{
  "d_mlp": 2048,
  "norm_place": "pre",
  "rope_base": 1020.0,
  "rope_fraction": 0.5,
  "qk_norm": true,
  "attn_scale": 0.359,
  "tie_embeddings": false,
  "init": "orth",
  "init_std_qkv": 0.032,
  "lr": 0.000373,
  "lr_head": 0.00501,
  "batch_tokens": 131072,
  "seq_len": 512,
  "steps": 3753
}
Each number is 500 + 25 x the weight over its row's rms, rounded and kept within 0 to 999. Layers, rows and columns count from 0. Numbers have three digits each. The size before them is the row's rms in percent of the matrix's.

# layer 6 MLP up, 2048x512, rms 0.0452, rows 1918-2024, columns 0-63
103:577504522518498483512481511453506473461490521533483531484529481496463484488480493496472483507463495482506535491510462530522473489483506463507532492477498473510523525484494495523515434523519529
093:475459492481468460477536517493509522519484503463505499487516488467530501484538492515507499479496545466531466484510544506469442495486522486493527503501521510525461480465522477480543457495481458
101:472524497529519487458503467507477508487522501494481509533514509539506550513509468474523535522501488482532507463537511503484523514490533502512488533447491506491467493484522485509520452509496550
102:521539465482492488483511468477501496508505503486438445496492518492511527501500507523483497518500488470503526521519466541522460558516503554484530476479491547544487506493504501485448458487486512
107:507497533472538471511516488515487487488480502504474469484491465538525484463501479503471505487522474501529497535518489489490551515502505501478457486505530534498512529484485448468475524493503459
095:511498483513514500491494494545501476521512482500509520489499571524526506502526528507504442552455518466561529505529504501511482504500506516509504491476539497533437498469568496475500460485466482
091:491494520450533463492483472500511477542492510487449499462501534493539510472489477500469529514467474493495469518517519520498464457507473467483470536520510496506507526499511491469467496454507508
094:506497508467536511449490502524552494462469508529535516445523463512469491480469489519480482463499558499534490522518539504509515512473508531534464522510537485490495461493469522499473484497481488
107:471480488504552483484488494525495508543458505466461479498496572504482477517522485515475498486463494511512501481535453516486530495514506491495481496508510507509533484468491493482473501529511480
105:506504536459503464454516459495492489469534508493441499506481513496533520493531515518472531518495469520534506503494473506508465484502499491468498446509535448488492495474446535471495491498517534
100:525511518509480489465528493490462541518490482490474497474495538474542535498486522574499503462511465476550515504519486505460494460474507553499517516497507484487482496527483477508529475492523464
103:495489456522460517492492518466453519511491505495503499448527452495489485501485485525482473505480484454478533500527485506515510537492471507500425462510463465542489532536495516524504513476451479
095:526520495508513489550500519501478511505483527497467488501540512510525543506491481486521464493486494502525540463518548472517523487509513491508517494492456518491513554443550534501502503504491500
101:539497541464520544504496502487489484515513498466505496499536501507504528498530515515505508519489497465499447574490506500505465532501495486488540492535457491496500483505509485513495489524514527
098:483537513499547501459526482522451513500512480476514486509561504531534496549507534485516452473550470497513532489499482515524510515505488485514538500480466532538478489510477494451512477540488573
100:533537516494499494495551463477506492511497500530531493531528485548506476480509523527517498484460517475557534517528519539516480532492515517505521515492505496518551468533527498500484456483503495
101:518518532486514525515510512467462506480512498482547492474500511482487478519497517505428517475481487512470508500499547480515525548473499522526517495498493505540498532495535504496503515451463449
097:484468535470508536496503514475515497523487495498447492539489479490467506507555473549481470483520533457517535511493507508517500493523474504489530471506560470522474496497565494524516490518512503
109:478544501518506502499502509472466511501508509490507485549513479507490530487510538494517561509523510468498538494521460489527501511540500515506506506488533476478493519546542442517469520519516508
093:464555525479520523504491511495497491479514516448503491502499516463514489498538497512466513484544476489489487522468493540518467500489486518481484476490456484495497536502514467457534485518510479
099:515530473539526467486480511492524523516501478453471544464459511504526524517480524517494488494454440468512505504518476507464519505533491505508506526476499481555505483494513478502495452532450497
104:480535533479504524476480457504515474519482458505488457509488499512468536493482525535532504473538497519497526458545472501519489462460494527500476514480491483499498502474522458463473494477532527
097:488502502471514485509501506527473502501461490486465507488504517523502500543547507510488507528510486492497483465446510534497530553525517509518515483490491525497478549511509514471472535510502470
108:562452516539520518491482475468480504515492520444454509504486508490532518499497446499504502485510498463495513491511518526524477552493527491527461491522470520508523501489508516542475498499499492
101:487515489522476509451478486510492539507473459511511515473496492536473488492476516545522505500538510467550520463509531516521524532488504500492523483476513535484477514478493499531504461490458515
099:467514553479528501514528507490425505487488504488495497518524533493490475488463516526478523449458486509485500523490542504480487524464482533505538502505527495507483468519500525492526511465494466
088:515504519458491509490483510518519509507501481500544538462518490510463527496490493524498569486509478479551470502509508501519517536464510529551482511536505543461478555502528506478517473487525457
099:470511507520481442466521439456509513524488520488475493439494516491497524498487484502539450538482520493512549519516468510514462509486485486477489506490470527483498507464521529530511479504473521
096:507520487476501478466476514505488544501480465509480537523501509537519520483477515524475471556484539493537468484555520561483461512514484516507499489545533520510517500510468533516497546452532472
106:518502494481506520467476498468486536523482484508489483494489493504525522494495514523472508512500503516489500471498498497494448508491511551491538513442452521544485504477483459501487489494489452
105:544512512510488489487520515520482491549516476478483508483510525486544491487484513491487464550490518465481518523505512508528494476462497486555485495482526521496490475465472512517493469484491460
098:523494537461506460490462482497495474544502472525470508487488470472543470537513490524486459536484443508553495494490528482474512491480497455503461511510532525497476543477480492490490525485477490
106:468536547450517553483480444487485503481476490468469516488491484522479490543526498486471523555539474484477521506505472524505446505513476466495508481521476535485506506507549459479486455503548450
101:535515495472512448518469503471472526514490470455499511485485554535514480559488489546530460508516458528513487493502490503515470545520487503491460509518488456491497508498496541554492469523441517
099:492546513504499515504497515536491531483520450528449547475473510476489514509496510506523481507523481519522503521537472517478544467508488521535530449478496532497464496490501473552561501505491489
100:429493492451486497535506468513481494473514473512474483526497507512491492492491513527534502493506464525529505540474498500505503482460423560500452529513478496524513469485501463523485493472476453
098:558452521499474537444469444498493529486458508503465515459506491531492445508495500502538484501492488493480461488488511523492538495493470541462489491498495528504477501502468476521455510528483499
104:483514503491516436500528488461481501555493495496508490522489525511504585501571509502478514475515510500503489490524512538453514507523511481506508520481518508513470497464530480507466518517491479
099:470493498492497475478496476486473492482529500528491480489504507499490510512494528488454478479492453500532496551535509492544461509537503494466496528482485522496514489521483517497538506503503489
096:504483496520499527508469504516506511483516527462534531501482486487473482496512488505528497527497501490500495521493518513513494517518449497510469443501491470468452480515500478518484471502523505
109:459548544532534448490478460437521502481492503513456507495497476487476478466469507534490458467525536535497493478552504513504468529485478498496507499506491482490454537488493479492515500464501504
105:480530465470467480532540454495502481546466496480498509475512503546517491531483513513524461529513498468470484467476460504502468533540505490506507468481493531507502532503495483480469534538462487
096:524490496494516490497485506500523495507495494457524456474498516500503500507535468536484451527493482531465551517465519490484477505489472484478508518486524484563487519470481516517498526468502504
097:477519545448492513489505537501507540478460526474445471490476534510472529474521500501463524506481491504494480489493510505496450488521456520478507462537464489490529492472476481509504509502499483
094:539481478501499485516485472504494528494491471485481493532499489487524511488509514475483511515503501464513561483531547511518485514494486528478538513495530532494471478495519498498491508487502528
097:501449551490508505510480533514446519521465559472528490511466523496465462480490513524491508478511494471453478468522519491520499543524497482504492522539463461484532512525536469491497495462480533
096:524502490533486490482508495516533510508516480482498516483486520502461492510524509557509499527515506427481509511532477444555477491491497517491498482502499521507437529484482492517511424493455476
111:463491519520515510515560532516518540514495485503509421489574525492550522497515523514537513519524478492563516467481496514522507500498483483535520503474509533494520512480487486524473481571520528
098:550467504495501552509491512440495494524520513506474497474499532502513525477537522509538449500521532529455564461523461500491473505495512519499463486467496544498497517480495489490504448508492501
100:469464510505489495537503545506508485503507527486532474503480535496500497497551490478484499527503503499467477498498529548535530504505544506498472485446490554512506497507517523533504477509440524
101:490497502452518472496481519514532498513496468488516500469543516522480481504541510508438445486531474495490507478531506478477485536522479461486480480498476479507501479510478464527508499496474529
096:437475478506434456521509548521492494492473523495475488516554505514528516527516495523493525510482512480526478507562517526500527486465503480519530461502496484496511501488490463527512499510498518
098:531490478478557502471527498499508472479465462504515473510470510535515488522506534515543495501469463518515506503479480534485490525503491499485503486449483488533505523504508518472464533504475495
091:451525505523479534464537527528519518459516492503522485515522517498518506512537512507544505520476456514504493514477492525506483466481540557508478478512473490514437481501425505496523504502496475
103:511531449518465458500521494472493502495532489478481472499504518526521494491530486523496492504520498525498557500521461493528516534453470515475475482496535513524497502457506503491497512517462501
091:532463483526547483492486459494477526475509517480487529487501489524485539472465484523501525496500484493519520506475506509505461497466512491491474473529455514496521529535519451476471537478451487
088:503471545491550486498468492456500498465493520444497526487534466513494514511541510486494469477494536515496521532459493532509470522531502505499538461478489493485528475504530472494501493525492499
099:505495516460530493499549469510539471485515508456500474522485512569496520547490506482499502513460457515546509519512448488494455487515485549502497477509525527471506538497519495497455504504512518
100:491484487526524493526532499447473496526449495499482489501489478519490515496483502512493494498497516486476516502479477538498496491468482489475485483477506532472448465522524521511457550479473476
096:493496499490524523509507511465520515517520496521526509530511500501506524491518543561458488546510496446479510503525531485506497532507476500517468442452498556552449491437580476535485474485446496
098:536488503492510537520506550483470504496527501501529490502457492471449470485567537484517506535480527464494488502504539516550507480516495474506506526486492518506490525485479481523512475472471508
097:493514514487472523508491492476482466550499527460508505469454465499504522508490475522431476486549517476524508516518496527465458486475495520497486462472533518494467507461523466512539487542477491
099:474504474466485478475526536491514537504465500488508536483497516509453483507538528530488518454483505476519512493523484510559473537550510522509503502502460496479487519485509503532494516473463534
102:490496536491563482512469512512474509504529487503487515467464529508517481502511527500475497502492483512501513503518475503499478526498495511479510476526536477494452510508511511508477567554529546
102:521510496486504496463482502527464462508468505530491533493491511520479509541478542495502512544498483522498508504480506484480483500521483491562463499510506483485498500496510494533490477540518501
103:481509523519531471498508509551475534505516513501486458526537488521508480527510508515489499508513541454523556493502502519514506499508487498506488469471526474457499512495480519483488436514493474
101:492498529482558480516492484542500527518489499444501492488484530503519519497512494520468539530526505502552540501467518544471524451475474500486475510497522501501512525472527479492470486492532515
083:512477492520509511472513532489502505471470483507520518518496486480530505498525580515528506497489479468521488506521528543521478496535490485508524523471515527512512452513532463517512466500512485
101:494543509502494514479501510472485539510521477546499459499545565536505535562512512522466504495528483469466544528509486521510471506508504508516527463490545451501500509488506494451479505470520507
092:508505523489457487512541470472538511532491483494482507479507519538531490505480521477466488508486524498508495522503499515542485492478497468514511487524504504483501507506469473492483512493471488
105:544504488508556522452483493466508475528499480475489482520492476499507486548497477509468490571493500481481526526516524481494478485485474466477522456490474528500472482479507495507471452526482497
097:479506519484461577484517546482496499510510475459487485461514508490463510504529509525488480488501484470454471518502478473494485517497551478525450499508496468483541523500517514509477501492488546
096:494503461538465532474461471493484541498526520484501517505558485530479539488475513521474489473449487452482506507518510495558473478474497524540540469471448514485462540470493464494524464508534527
096:494488504485531488491457524480495531506532483526492425490502527491468507522511452522457481505524514511507498505493490482483499510492499477489518530531486472497492509526476520485481500486505509
107:481523557475476478533476477500527486466476465495464523482519520502550508491517483508492465505479474508478490520481481537518480493457495514505517469484477513480472532467493453510503522473493530
112:492465521477512507471527501481523468529501520496521517463513473516492531525510488492513489494521498489453528457527540514493538557524483531535493492492484519506479495462507519491462507496478485
101:517527524458478500477468496469517505526466501526501472457482501485507467503494464509565516522467510508495468490474479464456489507495506472507511499501530503481470541508512465513504501506541507
094:465495510496547508488515517499491536495510478473488504474477463500467454497483498483550545505489487472488496506548466530506500522511497520492488518467517465521500499468554445535487470538447531
096:540519476487539515493481435505482506508490479477459511452473540495457504535475506502518468516542518502498510487522467517528525477456496518466528494569530496521535505526478474548493467486486518
099:477520488517525450480508515523531483556557517505516466487523531502539473501504533518496491519486499499461485538526529516472515523514494490489508519538502512492524497477507496515534538476503528
102:498510481511480496522526522527535540511550486486497500511548476502489514512468535497553461479491518530480525445503480503535504536505514523479514497512493492484498506450441481534498508485467489
098:500516501537480554499457535519511484496520450464520480469468503523536514538559525500515529476556505480481476488550495512524520506504471455507491494499455475485478496523473493529520448501492515
100:514514489479506514489507525481478491479500492500481496471539481474516478540517532471523533529519462515517524496532506515536500500517515513503467522471511491541501537471509462562470496527520441
099:530533525507485507440474513482454524494473500476474499480490511483486502483531478517559491506539525467482496479522513459501514467551509546495503454514471541464497506515512452501447438507514519
104:476478495535523466485517520486510486540530527513514499498511522509485488493509519497489493504549461533493531485508494468507519550523439480549512503498535470532521524475517460519511505503510566
100:501497470499533495494521496475463499547472430488524480483483502468498512500515506509462487503486488492498532500480492488462485544530489515553487527496471498527475522546535508523506486510537518
091:515487441544517517491498515515446478512454517482480529475478478506511492414512481502506463506465461515493483505497472525478489512488450510548512482457493560530458529430516533516498515447508486
092:476488512514468505523500483500496555506469509493471503454487545470502527516497506532526527525422516454507493514471484487515499521518508501519471481532432511488499484491497517515523442453462487
097:496480520481509507525544514515559510507473495465507458499484496507460525556528459500531484534545523513464468511518504535524469534507505484524463492496480523509505481514495522497450519485528514
100:422487528507473510498448451507466519540489483461526524445509483523522501536516499498528538471518465485515518523486490529444440472464506438500502530494523492543485482504487506493455511476415524
095:513506494520547504501475548484507486546484503522514471487506537554472515504504541481532456499497468504474494465492511536544479484549499492470505493512517539496488497491511495493493501566506511
101:565520493515505540477493459476455549446481469477522462499453508477483505485487517521519497503483509497492496550476483481506472478574483520494518490423480507502488511469490517507491475522522461
094:494461507508455432478481497439508514506468507490488483478531512471552501545512528490507488497481530499464488525486547515482516493514468489499486493541539469484520472515501495497497504527462518
102:504495491535500505491468500489529474487487498502500517492494527517465493517509491520485496500517456485529503514521500547524481522500448508437520494526507484527494509485488535504512510488520475
107:505551505475454512503530525511499525528528470531526477509549507488505477546477494545498498524464497459482492501481453499523516490469472494493518503469458513529512497473537518507466510516490471
110:484513465509514504491548497476527534502547515469529495437506517497494508491533548516525491539488462521488487497538462516491469460522456499521478503493496522517497558523526463509474483554466506
108:489475485482481553495509484446520460484546509481457491506520502526542501522528512506473495515470500493531509515491470518479456523505497511505458481483530525504519524483568477517488510504501471
099:473490503501494505452500505506481541496535492477489519520532503522514476492524517520457487485493447466508500497473487464472525486506484519495475480461512521494488502530506482524473499508509527
093:489536515490498473498525484500509469489484496509494481453487502570512532542517504540526511573453476462492495505500490501478514463467450524493537497464535502506481487502535448474416476462493500
088:500477500497533538514531501484520513558474498471496489516467487494511513511473486505481511467511511504494533523532480557505514509486519503530501478501460490463503530455509480485519525457550454
098:465497479510490525507524519494534496499509499529533505499490544506469526543515505520442501508487547530490471487533490534505459517446524490562446482484488507489507529493570519519497485505480483
095:527508498504564517502470461476448472472515493522448515517486503498487475498533460509485491497536458489459508538502506490545486482455488486493480446471499492497476499466483501530485508446485483
104:527504491496518542499457510514506500513486503497501478467522500479486540466593514505466526521492468510529506526495545473525501542525405505467562454504562513482480493485516460505444490447511508
092:505449502532480507482463481521494510511491510502533511500506461527514468513523517481512443494481485471482508471528526522541471504480491501543499441464547495529477516487494483476535494497476545
105:552542511474497530511467517508496506530448503450528491481555544532498487522515495479527479482514519482534502483521500521482500499478496524483498501504495524523512504471489493537463456484510501
098:484532518472504457532434489490484487506495527502504465472487503511528508535524493549517512532469506483514541524552469528522508520526488498485502505480508447498508522531501497488473459480518526
096:434513532527552509506489518533479488495572475492538519510509522516474527502532505535518508532490509447448532513550545504517475517473509554498469508501527491464515495488518516480437515545454526
# layer 6 MLP down (transposed), 2048x512, rms 0.0286, rows 1918-2024, columns 0-63
106:478459524503491517497490496478456454515528509477495522495511520523506553483525542520474493481558507535492500452459477446511514542517523497470524470462498497488504497447514505547501520508512497
089:520472472505513544478490482495499505492509461556490498545520465507467499476462462446488521477511506491489423495508518550544476517528531520515484526493476532511462498478498473545484492529519510
101:547487467530493466478485519529517484524520508525482527514452571514534496504528516526479538459511498500482502510490506456499516504497515506471478506512496472491473522515502493518528455496525514
104:476508488486507514470524498496519517482477472481492508431484473445507498533523448472525502488500491531467467552466529519488511485526507508531500519532539510519526499478455456508503484520495507
108:504518494462496483517533499490497472468495541475528499500467500482524530482497510527491543471507499470515490468550489473495498487489470508492498477495501510509494475513525513456490479491499462
090:525494503510490504497515488478535486477535533519485487515527533484472468486519468557453515504466490496504563490487473495467477466488484490470484481527469507488493513509488508473478487494446505
085:481533518483486493511538469480478487518474460508494513480545505525481496520520501515513486508474493496521510520468458522479517468527491513498488520480480483512493486511502514496504513504525501
097:485478501525509482538504506527457529528474527494507496482497472511499500460453490510428494510524523513513502505509509461504522544481532531515527505519477511506493538475513477513491555512519481
104:475532507481499501491530543518494453517468508507497510519506471518483503514483470476457485494522499463481485530479543524532501486481521493494493521476514526494557486473496557527490534488506491
108:503501503481407481508516507489484506496496475457511525509476475510500470508511504543509540507488525481483514505495493503502508512467518470487470486499520507493517461532482500514485537509517526
105:453525483508456514493526510475485535484501518474505462482491480512552546500519447508474450482495508493547501522493508494521511509469457523473529531497508463551525491478475505482508514483488486
106:489542519538534518511498520491527514468530486522551488533485533556450504523481502498532518494506514455517512464533468524526500505494526496501460551515482486471497533540506504522531467495452534
096:502522486492486483504496505495511480545474573503521526492508472506499511531478508491491505540490526532519500518484526479512447484458503484511506485509488524445464486516542495453474483498498448
103:511450545487487530498523497516512461468502509487532474461498504477528501481502426497488471497515478461478499577491477516529474520521455545544495461460431490506531489525473524489479498504492516
098:486511501501493499496474467490551530500526486532513540511484486519490508497479520471562467537472513525492504522514495480517505495518499543501502467518497514509494494457519491454531473507496487
099:505512526521487489498480494477474522460510503512535519461513533502452436567482513508491539535509539492498497506490530513521534508491505467523449504504515543494513527473502496504481493475504502
100:525548492475516525490461454500461489517498514483427475478473574501509483497497496504511481480497512528511455511488510480475463489522504528441544495467468468501468446492482529510478501517528510
096:545478503528468521528520510508506478484503466520509490490530491481483490498503543488485460478473499468504477460490487503473529538497517498492474537468477518542487502461476479516532480488509530
119:525472511513499479490481472543463507475528493507536521511502475525519513509514497504564494522484505457477554476510542511505543525530500469504506531479483528507461498483509514554494499495523512
092:517508534527502505495480463498477483513496464470476511517510510493520486521493501536489498488476513510485487506484437533479466517475535450481503450520480467476468519469476508438521531544512511
094:462481552479458513539534538524502474462516505490472516483485509532515516511469487515498535503507540513524487510476463514420502490489511532573504505496485525547492489486474511513518496506522534
103:514456537468497511495521502491502488491493485523498483519515482520530502490512500534470463526491521518486497513523490512511479522501450523515487526506461512484508461499516509458495486446514466
097:507492488475528502483503468504512502508525527507524485518501502514544512507536460519500505518502504538551495515502498515559493493478524453467540497536467457503480506484523454494462555521479525
108:474472505467527500514536490478472487461505450498487516487505523468460453483496452469496502486486498500503501479491533519522508504494477507479517517507541497464495510479483524523546515480462497
104:517482457485466505521533504538518548481525547483476532528517543522531533516496507502489476455512550481466552473493499475511553524484491493467480492505523448513479511515507474578497518524413520
104:529490510518517505501515517456474492500501490563500549526460531488462489459474501528506500510478488486452488498533514489464510536528473485533505501478529489476497539560471549495447516488515504
086:542487511549524487505508554450519492545524520500491503493473480507525490512488538502530533509450497510476509514500487562508477462486528508471534530488518499492492480514536491475477542492499524
099:533510495500482499486512468464493501521519463511459536489507525514459511510498510516517499493482517479527523496494499510511486541504469504469515492500455519493507494454482501497465501442477514
100:455495503503519487466507510480529487497503468475476520514474496512514518502503460524524499504502490531482531493471488489497438509517521530502559433543556519451500479513529494462469479507489531
102:473508485460512480532506497496537503521473488512498481504514525517497474469509525480508479503471482510482444485488562468538537540494525496525459510507453522508502507491489497537508475503480508
104:471460533544487479467514472505477508535469519533492460492511526485513519526425516499523525552500488494537520491496513490492520550505495462524473465496464533560476487523461499475486513540504477
094:502491492526540490510499504487506492504501485493475536523498451433494501515525518477491496479547495471531510509488511515502445509495513541493504485472502448490448480522471499499526508491482506
104:486492521480458528525476488491489514482503522473509523464479495483488493542479528517479483474531479510510476512487508475497503525505465469511488463522498500486528473518477506499500495454476499
093:493558505489512474489515508541496472480540534481525531470468472510501493496503503460522494572525500518488519508510510516489539524529498503504514477505534512496506509502540517505510505466505543
101:487525532481500483529536487496520525492483492518515495526492508453521502526518491497539510511513536498527497444496490468541524506551458486545467514500488527496508484497512502490504469550541475
105:493505502478534453556491485466476493510473579531491522539497444448505503471528510543507507476525436488502496510537516519536460519533517520502461493467463497502499479482505524523476501482497505
098:563491476520463505530508463490521510510499480503504474437457503508532519533522532493514528475482525510574535465500541454510477491523513506555519514508494522495506485536494490488471466500515497
107:518466483464471532527518487518482531547540483513474487485508495536498507466484452501487486490506523504530483480492493524498475523515496551501528525492499477482525502474517530490437531479569544
100:470562457501509527576504489511509506460508491515524496480510525494480488481498503511500463541501506490458475491485482531517470522523498544491492488501487505514505490492492465480525512493485470
099:508534444505549495484553503508499483511532463525482479490521537464506512497476507497487486513463485511515462479514506483493494512505487519519498540480486503487519519527477522461490512482490493
106:508505508518516479501506506519498498473487487543547520499524522587542489431514498480540516450477493516511532493523475500521505496464482479452533498495530496472454492486469523515525443482520570
105:494491475494462485477490508445493456485516485457503443514481489507496513511485476520482517500507486462527497491500519462491474472495495474531471467521530539524509486544445471507473513504492488
095:492530509510516511480488511539497524500481479505497488497505541542503495490527479554481507491497492497534505492484491519503507481495482465473516519512498474484547501504499476537535527481513534
095:534489527480496566468476495506514503515514486535478531559526551488517491507501566476499507463503489459509482534529515485475473496460479548534505530473487547494483488465436483483474489480506538
088:489489510462468471480519470478447492559508497504491496507504521514523524505487484518484509485435505466524462480534480498485480472502473438501493518499495474486475416493521503467481509494496492
094:511496507494564488474444476478499474461504494497482507518504449457484513511533506473527538516545497542502521514523503462495458517529525490492478524469523511506446528538497488464479490498459492
099:532520497542490512461460510494495501521541510500514498506499496479534544518515502493487500505454514526523463487516496515528510511498473491516496510468528502492485516477491506489498518497525545
115:480547507490480444491508522489490509486462508503512523492524468501524511459454526511489534469534490485512487463523493479485515540523511452511438524525506470516490484489505516487519516510515486
096:525500474471464474524513519510506498539477499541499462530496484483517515514516536519508482484479478534521489537507494495465539535515498525523455458522494510551521527509466552504469517507518483
102:510476496501495532554516496454520499487514500503521522475475525501501485493510505502503495460488490502486508521534486554495497511489528525496533541481505497499518470541487496471495474496488475
102:499504500497485536486513513567530522514487485528471540541491505486499451479516541501513436515484549471509547490493491500476452495538519451482545490496478534515506452496492522552499513497502483
094:509493475500516510501526489455530442524447479550486525506520531545483505497500459520498479498456485490496476490517494502488472469527474527478517475502473502440511524469505461500500486493508505
092:461472517546475504507458533502507548484498487463498530445515500485465492491507491504442493455496470481509493543499461491486485522488481502515482500485482473495487465511531473536521448511527486
090:511479443460521508504487473509443447528504545509471528500530526484457506487527448459524442517483505485477498476509517542511541532500494487492464489483486511523491494507506450522471498529502516
105:505524481503471493471474462502516495546489470509533486478486537503480490479500540513549491522466505492523508484496498499523513533509531499492489498504502479518474489479489553510484510500472474
091:514529524485494508481507537488480478530484465496494519544527516448513492511503473493518521474499542491506529478535520492503517495494490479533486504538496502521461503482514493526521498509489494
090:492518495503473522535519515527530502485507489524512488532540496472486517528487495485468477481536518513484493471537481470460520467480535548484523513496500436539503517526506488486492558470474514
100:481508482475469459493526479484513498495526480505539516497498479520494530512491481474470537512484468509506470447499526515482511569480460494468428527506462498503517459478538549504524520506470501
092:484549537547528519477503513552535509499491541454495506511488448549539491483493508479484505518534447512558531512528514505481484493498482542510490501538509487508496515528530472476505520549534486
098:551485521503469522464485476514501527539500491533473569483509507469480491476502458529535522466485507495482495518497510489487527486520471497499535477507507515525517494514527508488520510503493521
099:488475498491553478527505516487501476489480565527522480509502479477518510543479485461493469497490496490445549506513468474557507523468556523505506491486543525509499479473520484483451523519462474
099:488460498501519505534511492492477496536498486503536489523489538531516521508472490499498549522520526503515515511437534525523515522511507501523535500479485504502468460453518473473496527500482523
090:483487495507504481515501499475485508471519544524563430519475517492472524509459504513493457533487481491507485423514487490523537534499531512505481526490512526545490501522527511482511501471490492
100:513506527524529472481499493568509475537472475543471525511485498502523489508506502529516487519491462506489485457502523505525497507481484506459513554504472512478462530485548513490483530485462492
104:555499508520504465475503520523467499490558486460480514510488502514559489494524505463448485509450511508489539457508484541501506512499510483464520516516516497510491493518534487505501496475480485
103:459512499483508506513515514527511491455455501473528495514538499500518522485532541509525467492517501498522483498487513521499512519469499524472462485490488537497469519494489463469514527552506541
101:463503514478522527504501468530522509453481505457512566477490489491538498526485488515524539523491517478526468529495524524510466475485507514493468463517523494526518496551480514500534481506492498
085:510467518474475468486467476518476472493478527509492462495513483490475556509457459505524509476513483471548471511523492481476446495497530519483518563485481525483498521479444502514490523535486487
102:404532501501535523493524468525494499489485474463503493550506454479494468488496509492534520525503489484489512507457413501509491512489480520545472508522490505502498547494537528570518507527485490
090:492503475523477518507460480501515498483521486501544464490517499472488497500540492552564526485504519478487472470487469498515535488500493500485481518507532490492504471556514520549525483525504516
103:512461457501516473526492474453474462524507529552547504513522477498475520515504521540531489463461525503477525535530535514506506523506483485506490549514524512520438501512511518478530479443517469
095:515493510482471484464486492522489478474464551503490554487479480484475514502496497481502497509463483475533494516500477502508482513490470499534506481512502491521488508566490537469466470473492500
097:507511475493498521482509494506491490482498470472499514505503509487507541456510515508498486539455520505499523505489473462512504510520535536543522522505516509473481511435506462492536471506517481
097:564456539520456496482529534549533509533491516497490450489539513525490494482505496500492508468489486484509525480479523523474529502476455481477455511561544490477540498466472468498499494439471526
112:523519475493519540536534513539445518517532464539486516507473483457522470508550488477514489500498467503507531496496515520479510505509524481506487490450538515488525507520452539515496454502519556
115:555484516522489537511480463514472496519537471471493504524477495533422472496456521489551501498510523547445510519528523485500521524520482467493539523524489459533469505514505509506501497536484457
107:514481479475522500458481500469523473536507495511467504486464508506524462490496468524535507503484467522499516480480507491467510509503511454485495524482492499547521531493498536473488511478488500
096:483492505514498504494461475518520511492494481478496478512480507496472486513497478492512561503477490519544460546536474484464500478503531517492515504537509454531515469490516485499502482504509523
094:569507519518510488475532541526507459503528452487490479489490454509507492512512533499489482528541494534492455514468528509521433513579489525495500494488531471526495532504472514509527466532500507
101:504492485506481518488456513512485508522496524497456457521497519469497489495486475483496484501473479516481546497510450479474520494490483480538526492473537486464492506464449495443481481476530523
102:491475508548533511513499506528533538509495426490504503514505488498508478529522529497496485457503511530506438524516462464496557511538509521514513489511477484498469512477466475471506501518488489
098:513450487496497505491550491479477479512488533544466516467499492511495486497470519477485470520477508498470530515520467472452471489473483499505498481492476521458547474553458483474481550526518542
098:505508561498528507526517521505483520495443467499500537520516516470548472494500493516466482467526453461538537457535526477530509516493531493498512509478526491525511502469539525519477542489488460
099:505485502528493519482496502513471461480489506495475533513477484506489496525497469525490490512502466488524497513481535461498490498530506516475478532503457489500475519483520498524498496500493524
104:511482502485534527505480443525452473483514479481528509479520507492487482477516501505510467558514489455513515483479485499540496523523487529506485480479501501536539498476515494526512506561487516
103:536511484496513462535519504538473522489501492519522518532517472493484490490500494495530496529503479468500476496463476521495542476464504493527470527495509473507481507512456519564499500481498548
090:480482495511444481480512539492505473468517490520452472527482517501459537510482487488524499489498450506534509516473497494501540523502512470483457543472493526507513478485502515485471548505493523
088:500513489538462497553507475480574527471531511489498478459508463513515513516519504489502501490482490480521522482494513505507469504509484470505478462476549540531541541466497517504490447481526504
095:525518472538477494466487473516498538536520455508496494531458518548512530491465510461515484497500495523457504506505453508532507484535494513504532498522502458481483495490511511501509478507520549
104:518564503557496497485464511525468473522481461524468543463528509474538485501487466473502507526465447493540476492508475489510508517502485539472503484526443508519481491551493500487510490467458482
089:497497494463468466475522495524506472493543521528527496509470475508535513521473489472482468492508477487470468491508499451510512524499517512477537512543523504486473490516487522465492511547486487
100:516496533540519515506486525506527467517517499494484524479498511505477521487532487486467536482508509515485533492480466525514533498484504488534526504481502468503477512536477480537492499485524515
094:490486513515501498492483484491512519469492488492529467511486498490568484507488493482533500532497468496510486460520468471495492514540491469500538475448529472472481518476581470513491476453530471
099:489499533494511540464531481492481517518508509502478570500531488536474494518525470489509463519454531520548507491544530522462510471474539485500523487515534445494512474494477502517527488469501576
114:512525485469546480481489497457507496458491474510467495500552521490479508497518471497455530474513544529516476483519497447500477496505445520517488502491490532492490512528473516522511553486465498
112:508495554512483485468480447510547504471487497469501507512493520531517524464476476512521511493557497506516543454522502503517508486549510509545525453517526489481503469525503491456459492524503508
108:457482474517518455466490469514530477519515485491463500507485510496447472478482488529547518544478477485537481461428498519476504525494517500498437489501506478533520482484504477491517545495495497
098:478487539556496522474471487513514499453525474518462510477476532508501498480514498485460490488486520484455535553477514508517495459498488511479494489470554520452477475502482503539451501518532495
095:479516524504512501464531493480499460505474523483497527525497511510510475514471460499517486483509490503472512518491496519481502526516462475455489480481499495549529509555487523515498506514524501
087:495502486469478490477508487510517507465470528525516489492482496511480471515490520512489500501538465514504457451522479523503483488506509486463469514486513533518486491514520505511502501501483484
096:529491519458497501486526513521501509500482513487486500466490428525506481540481504489467521443490467491499512524509504468478470497470516487489510484482491489486490496516517514531562533471475472
094:509441521490524517551549482503463497492523495524523453529479535495496525491467493568499482488469518516520536533498508532474532514507472478456508500462483482478470448526513529516508473540489486
100:471498469469452480483493508492476517490497540470512496543504520520501514462502467512499504516470537472556513513482448499484516545508476497475472514451493485493521521491454492488466507526471483
088:470504495536483469529512487513524521511512477519511462538494479572475521479461491552500512506502500496524462489482441529542470469515481550491492485515482498484468500558519468491456493460502514
101:471499525482511545503459507486495499492494500487527493519541533520509472510490500474492505481498499474468536494516556505502511492507467492513525485515500460522486492462515481487518463519545487
094:494452511452480505531489521496499502552497519495520502466525525462478519497502469503436427475511500539553519528485496483511524499493529520527491491484509515516527504478536466521485502489516511
095:495466544535491497482538504458502493475448523476498518490497465508505488530528513466469508528507524502516507501546473516511448468510495474544484459465521516503518552521481493470471501489517485